python train.py --vocab_size=32000 --tie_word_embeddings=false --init="normal" --beta1=0.95
Each number is 128 + 24 x the weight over its row's rms, rounded and kept within 0 to 255. Layers, rows and columns count from 0. Numbers have three digits each. The size before them is the row's rms in percent of the matrix's.

# up: layer 5 MLP up, 3840x768, rms 0.096, rows 1842-1888, columns 192-255
# down: layer 5 MLP down (transposed), 3840x768, rms 0.013, rows 1842-1887, columns 192-255
up1842 094:083143109136146101125146141133120144104111108097204104077110073107100098128104106155094151138124116190122154103182147118110143155157100117132082155116151086166150144130129167136108126176148124
down1842 105:113110153110182119154131155140107122097079148134132109126129102138135144132118069131119108164121108086173124146105144113107131104127099151155108124121103134156132135170110176105123134117106085
up1843 107:126122138142171142143132132133122181114106084117090164099133120141160144115155107152128176150115094136103121160132169098145142086128175128129121110137088109160131118169147105116156132139119156
down1843 086:116097146129140143171133168143099154178151103133090141176077146134150182134139139144140115123132125109114143105137146143160128161160115160105139132130126138101139160141109153145106123141117153
up1844 103:125127118078110110146140161173189135143145142150085156120154083123142138060106158123115129116119137118113150100130133116169110109099140080149108158153145107129151126134125151160171137125111106
down1844 092:149108164161084118136103159128171121138116136138157133145127111153135127135094120155112128105114176129118160095118122148125115138123098119122132149111146100131108129168121117136152087172142165
up1845 095:136081112137151132125121107106081120136111108129091088108123119118160124159142087149115168101174149119158119098125109122108114128178100135121106094136103108152157111109107127112113123132121135
down1845 093:121153182114151102146119156111121141124124136146151132110142082142143103125133106143147105142120129131096134113153121110155187095172118174116102163087109102175135185140144151110113122150126111
up1846 105:129111151142110166084141145079111087167142128127115130157125134132157141161114119133119134133129138127135141128078132141121160113139157097125142099099102128124124110102129125128087167071130134
down1846 101:127117094094105122104163116156107094129129152140150092092101150152164060099146100095160079123128131158165128136155141151079113098111093121114121107167162149114119115109160096153108125137090145
up1847 098:121132130136076156111152144152159062170092100104121093113154142154107187131172137100136130147136112112138110088166096132118127109098133120104165121125146137123140087107125166100113100120128123
down1847 099:104155108148137089084118134139166098133143112132136141142122148137147112138139134131138158124098114177139139139093182166146138141127115112108114099107089128158158116127146111107135168100143110
up1848 104:153145123130100153145140119155120087128075161138170139137127152136149134089126120128114157111110096133121153142162155137111130191159071101062085116113132118154130107164114154108113138153100132
down1848 097:126125136152109126144127127117144127117098139118112096127118133127138172084138140124128092091130146152121176106178116128151081138102124130109139131137105113122191139124093125137146136132119145
up1849 100:142121139095072157140137098123164164153082149101112134136120187113141177109164097091114107158136130128152140100125115128141125135130104138115183126105162160131100124130136117158119119087096153
down1849 100:136131162179118126161112134142129111141080109123160139122137124181138105107169107126125156158153121127113099097147111147118123137155150121123119146136132138115102152113106110126115105134135129
up1850 096:110158081136150106160136120119128130143116110087107124125144123142111139142088118117166140116102131138134125118126090117173114099075110097144154115096109144150117116122144126180167139156102146
down1850 109:169117167145161118105115140148158118115109167143094118132141111131156133103127154174085150138158084124130110130140113095134123103152152139129123134124113108177133118123091124086146109118119112
up1851 105:109201139154144156123147116118154114126119129088123137102148151104103115127149159114116118055142122150150143110115128087135145138123121139152175140130166133138158109169159112095124112087127151
down1851 095:107143154138146119140165140132099150126123138100146140179129129106112135090113131146083153099126096113138114157092094143093124155106146113144154122131147193103088107142127129124083148153190164
up1852 103:142163125111146157076139152107113120084129127148124106088139146134120132146140098138141135148123121145134106121092088136130092166066162095152134169146083150126143127113163111085120146122139138
down1852 101:097091109164144160142084146155080115094143109123148128158096190104143084120141120128149120121126087145095157088140117138129097141077137130161141133166148096157135150119121148112109163165152094
up1853 096:098114159141098148152128121108142122167083125047146112152138108118150096101125144124135120138145106137153184143149114105155158104098092138159153122127098119090167139149143114120152148191123109
down1853 088:091123095148126126119110135150149141139118119127083134138137151121112109080108091091115122111195166095153117134133172074159169148063189074128157134131155129168101145142151136089123130180142150
up1854 101:105155176152097151154128135120106155148118114169094129102162103160147169126113119162112109092180125109123095151101134087120125166164139153100118125118172153123155104134118128182131148126139103
down1854 096:126111111118076135127141119136180118081098106150106105148130149139169140083114109098109140136125115151103128128148145127135147137125163135121135104117085100134095122136171142170115134154133139
up1855 098:105182141106119132100131130109148112159130086117126119166164161138122100161145107109170127126128145175136145181100123103133119117142140129136126075128112151114177122156159127159116149133119156
down1855 089:113132146172116160136128077119146131106117123139120098117101149177125136120162189124121131093121131165157167101121127144061165134095119159087117130122162143114102149101159118122070135172145138
up1856 108:109121146105111117149159110149123147138118119117139108198164123189096158129142145127135146165189137115125145104107119109124145114191146115121136107125093127117126088154103100140133137183143111
down1856 093:127083138159141123164091157098114110132114118157148144156132124147041161119121156103137136159104125108106161128157127124100131108125089108118149116141120142157118113110103119124133137125121148
up1857 096:098099107151103124145119128159166101141156144119168129135179140131116134150102138135136081126164120116126124125177140117122117119113133102140107123091114126134155139152138158118170120069146124
down1857 094:102154134163115134120153164146103168159125091150092142123110094101110139110109094156122161104163135139144141114155153120120179157081107142124161134122118124160164132103129146184138121170107072
up1858 095:154163167099147132123195125148095127144124167139094125170156152147078140148115081101104127125134084084103146137120151089160093139097140137133151154137119172128117148123117144154077121113106093
down1858 095:123095040109183152158147083149135109138101073148121093102118126103148106093105145174117140144116138136162109103131107136148123175143140151142116121098120077134150148101090124127143115131148126
up1859 105:146124174108128134131141092153085128091154152156153141139094095113119146091127125144068158140116148141157159143157127119140105119119106123130152144161127120123087113123106117153116097143128142
down1859 092:128129106128147157118169114069139142098096115110113096132138126128105167141095125139100112130120112102143186141099143140154153136120134150164130108121127128159130099146124137162108119126113136
up1860 106:142144097086158127130132130118121119149127110151116122094181149105127136114084138169104137085203120126142103117131136132181122113128134121142116102124146157112116163144080130102136092114125101
down1860 089:107183104155143158135128142117159148131132166114134136148112143150170169117133187145108128146080099076129157131059119140139160126124116163113163171126122122182128132124139166133106159124063138
up1861 104:137149093097143140123125131135148100114112114159131118171160120121138118129107142123167052116136142118101158114137122153148123139113144169166095153163125121108115086116081135079120121084141133
down1861 093:127124158123140154155105165167109164116136105162133129147086104109102159093092114161101107098111075141135134107107108134098131138103118108126108166109139136083150107108137096138120161129136078
up1862 104:085111128141119164159132150113108125163105153081090127116186155192143110128131155150133149110152101148149108107125127120166128090127119100112099141129096145164135124126133141132104111129162172
down1862 088:113144086088108147142093163144170122144196120105136116143113125075130118051105114099191100150137131091135109098092112130155103155165151152113131125135142185122146168127142142163143134112110151
up1863 090:116092090119109139142115156121092117122138094080114130120143094157128150113124159157100138139082136128155104150142133131145098135129104126107107139126121133135089139126131111102150154176137144
down1863 091:135149157129093120166134136111144135110146150140098157148144174083130123106140080123120123160139110166129115100134093145104120105151166135139140133096142131121127098126115165171138115137125132
up1864 100:134107117135106154101094102141149136128118110134153154127080150097130136100072105142138130141127142144163120117143162171123161182100116086123155134163113152115094086145096104148166108163150131
down1864 094:148089133113108119136132087137156116104143095144168063139147120108171141120081103128128150096097173098137146167110127112140132154121116110155155100116141053161095128104167165125100133146172089
up1865 089:161118108093164070105151173117120123132132108102125127132121109128084061121141120132115124117090138142157097144104098150078154137172121095132089165125108166112154112124122123129096137142099171
down1865 107:104160126092116100148095147144111132111120112136177145083106120094121075161117114115137129065114128148135151138123140113097086150116097107110148139098153078130156123116142149156116111131141121
up1866 104:145125102138103149067139079148141151119133157172105131099110104134139112136122169126090101114118156148154095083111144136122129143124184126095100145148149109138135167172149119135150117125167129
down1866 118:140149038125141098115120136117101112132111132104104096120100132139156098149111137101118151113080112106107091133079144120155113135168137161086143112199107154145133117127099124095170129099068111
up1867 096:108155113101106130109114090152163117109116082076132140154099145146097108131092147147100149115175131146106100149120098128176133138056068089165128124088099153139133161162154150137081122118134153
down1867 111:105155105121136110121098128125137133110155070145143097151121133153113103118119130140089135130128095109129148146116095115105173152141125125122148163161105152135190097140096092100172137137159123
up1868 098:131119120141179063179165130136154075145121154150122133115115113125148166130175152112141161117135151149102147124142129102130109128062084111128100123127115131122103128125112099149129130088112121
down1868 095:121146089138148155117112121152148154130157086150093158175097126129139156135102123135099086136147099092165140093164143149122123175127144131133124111153136158172139176110119109166125151142111130
up1869 105:179069130102127166112109102149165178099156147122149121145076149150123119129140120150112090121113116125119148113147119119105155124094168183136134146149107123135131118147118088114088148088123121
down1869 101:186180145177129108164120168120144130144141097150111139100121173091139109094121077108140117136150087133128054107130187121138131143109110120144142121152120143104130130134134111115153137133127131
up1870 098:151117111150170173051196118120131114115120102175157152131093159109112105154118104132143152103129113143136137100144115123134150115112116138139059146101145137120118106092092099073142138119083116
down1870 077:132110140111170132123099142142156122097157137135111067127154103124145119140161113135141115078120164136174126135131178132106097127133109141144114135170147147149161184156142125146179109129114115
up1871 090:144102089139123117162158068156182099128133130131136094107121125090111145091126113108161110179120100105148146142153142099187086142119124142154107168083118137106165095138170111137139120089124121
down1871 102:174141120099132121145161116138121154072097104134122174168156147140128128100126103082132091122119157125135116100145139121167105157100172122107131121140179145130086149102128143103097135185151150
up1872 098:137147106168155133162140093119137144111120112167160156128148151118085161103113147087132160083139119177126137145138141156126148161145145100139143119079121148133090163128134159126130154132111138
down1872 095:104126133123106112163133165097123110153108139128119181143096125124107157125117153167128125157078135099105103121145116122093131127151157097102106105140126166126136134113110149114100126101136126
up1873 095:109137163095125083113134098145135102131120141081141148070166145119116071125137158141118097104157183112118088135179150129136135134113080071141109114130097156168131126137150143169116148130070128
down1873 090:119112092131138108120109186075122145130145114124162142145094137139112147151156125121157122107115084115143110121077130101136142119097123156142127155121117128132143158170097123135149146139107131
up1874 099:125178121118120139142124153138162087108146113131158136113125085142096159153108141130110154109144078117125106138100081112089151156103120192140094139147134109163130115122113144126101124107090088
down1874 089:133093118132096131129119120099129134167142131118138090137092140170160127149160108130129113135157148121140153139073131117119125087107129158160101104138165115155104151160139119135098145162153121
up1875 102:171153106118066177107158117143140138144107101165117136127150100158088077173090127094106139132143150120136078151128156141115158115130122128100116168121141140088195118156145086141201112120166159
down1875 103:107128186105163135136090150100095149115121151120147124109132094148104104128130150144118159135094118131154124114118162130101095152162116118158129087164162180148087162150134119138112170124168126
up1876 107:111126102150117212136095104151174142112168107151151143066169138145123135164114101078105158133129133149146122131119105141131107108068110119144107147135105088129110081100173160157112119101125091
down1876 102:137119115118121090150156120114095136152126129135077159117119117114138164117117131124075104134153088126126133148118154165126135101173160139154136135135154156132115127136175138190096091119140124
up1877 102:111108118133089107120145143158144119096127152155132147094119157107157164118118173100152127116117142129095143109124116128127128110083092115107114119151118173126163124126125118171141115110107152
down1877 110:132108102131147138096143145137130127095139146130120100150139136148166115177159121095171103134121112146179158109102101101101142070133122133129144121112142132149141139140122096144142119167152139
up1878 094:145133154197133163135132162149121141127114182108124090130139158163119145091076187127128107109124138165118145178117116125119139123127112092105139155146153128141143112132116112131143092122090139
down1878 099:159126135108072080106161128120093141188130109142153067138097150124119107155134114118129160151108123134123151117138141130134124134147155096192138086165126134133112133100074142152160124116108122
up1879 105:147131111131133159183138110123055107114140115161169124155141112109152138088136139082140121132117105121161135153159119137149147100123146137108141129137144115120148136151113142156154133093134105
down1879 109:136120118139171101093105115172175151108135083161143108119126095154154113132147127139082154179133155140146203135110138109166095128140158122153132150154129115142166157109201163132127118140129131
up1880 102:130134110126119143097129131131139144153112118136140122135170128130108088103091069126078107137153096097096151121117121086140107161102116107148116119131119166119141134144174129121104132161149172
down1880 107:126096112158097111132117151180168134119133152100128138126162129144068096100161134115132138119133131141144121162112137125147182153143074099138083135154156158131124105138161103154143113099160151
up1881 093:151135149141078137094134143105145132137158120117128176127103113136128155112123100107170140168140140172152081138126130150135114133127102097144112134095147136137126081153162112111110151122105105
down1881 097:134101108137119095116127145088169132125123137119149146141157133129144108140147099120120142139113115117139140149134161169111124113100152156139102065151101130103106117182124139142130138113130154
up1882 100:118135135102185104113123166162128137146147106155087146109130145107103111144147113110119156098107166149165145162161128086119144135166128137166155159129112139154156109132120092101138097132105158
down1882 105:147165128127087148190101152125183079136130145126140145089130116113099189135137131135160124132138120089134143096156095138110173115108166150152097109120139139081101103099130111110102103100170158
up1883 104:133133140166123117090125108134159109158146141090149085147131129141110130147137172125128157115144133178152159156163103132126106151139137131154066112092106100130091107165130154117148085106178093
down1883 099:140101107142149129116154124072090147133149125146078113132125116143128116138125109129137155094104150148120099130151133109139127125131133131157128099131131154139139121158134117143107069135178059
up1884 098:143146102145127125144138131139083116100145126102145163131130138165101151121105104138132133142154121152091133177165122106158182116105149148153120115105123131130122145138139141128145112130136113
down1884 116:136137128169141150156114115091120146152121118068130156152096138135122159111112105127119071133083129118129112175141100117168100124153110153124131111134147159143156154112145119119135132129123114
up1885 102:141122134146124056129095167131169108110143085130136105120139143130138147146120086138075129117082120120106109109127142097158144141107113136132095140121050159158131160103168167148134113132148122
down1885 084:123139139135139112113120127125117123115096146115141086112127123122130115128112126129152084121103115131168175130108096126159144094137075157127121092146138133104138118130139174155073160151138144
up1886 091:139197167102142150123124124101133150116118104164166107131099144132096108075133134161134134130129116147134143140154198107142122132123099121129128064132135128131108123124172096135109138104166114
down1886 106:118131151141142123135115128155133105141114117154132173094138124137094084132169130133136117106075130114093124083139136116149133134105116111110150131137165149115169140098150132133146129123105097
up1887 095:085142130138117149140125124124140128067149075113138128139139131112126154100119106124106139136152108125108121124120106162167085170114102122112147102146152107140145144149142105133145177120154159
down1887 094:146114180131128102150144129155123121138130156126150111100125134093112141138147145091158125143156097116101127099138111178110148107138113159161124130138143145109110150063122147130137109135126117
up1888 090:097121148169153084118127073143131125161166113117110102111156133093137155141132123094134126146086119139107103167101103150134134162136119111102124171166122127136116114097156129126097158161094108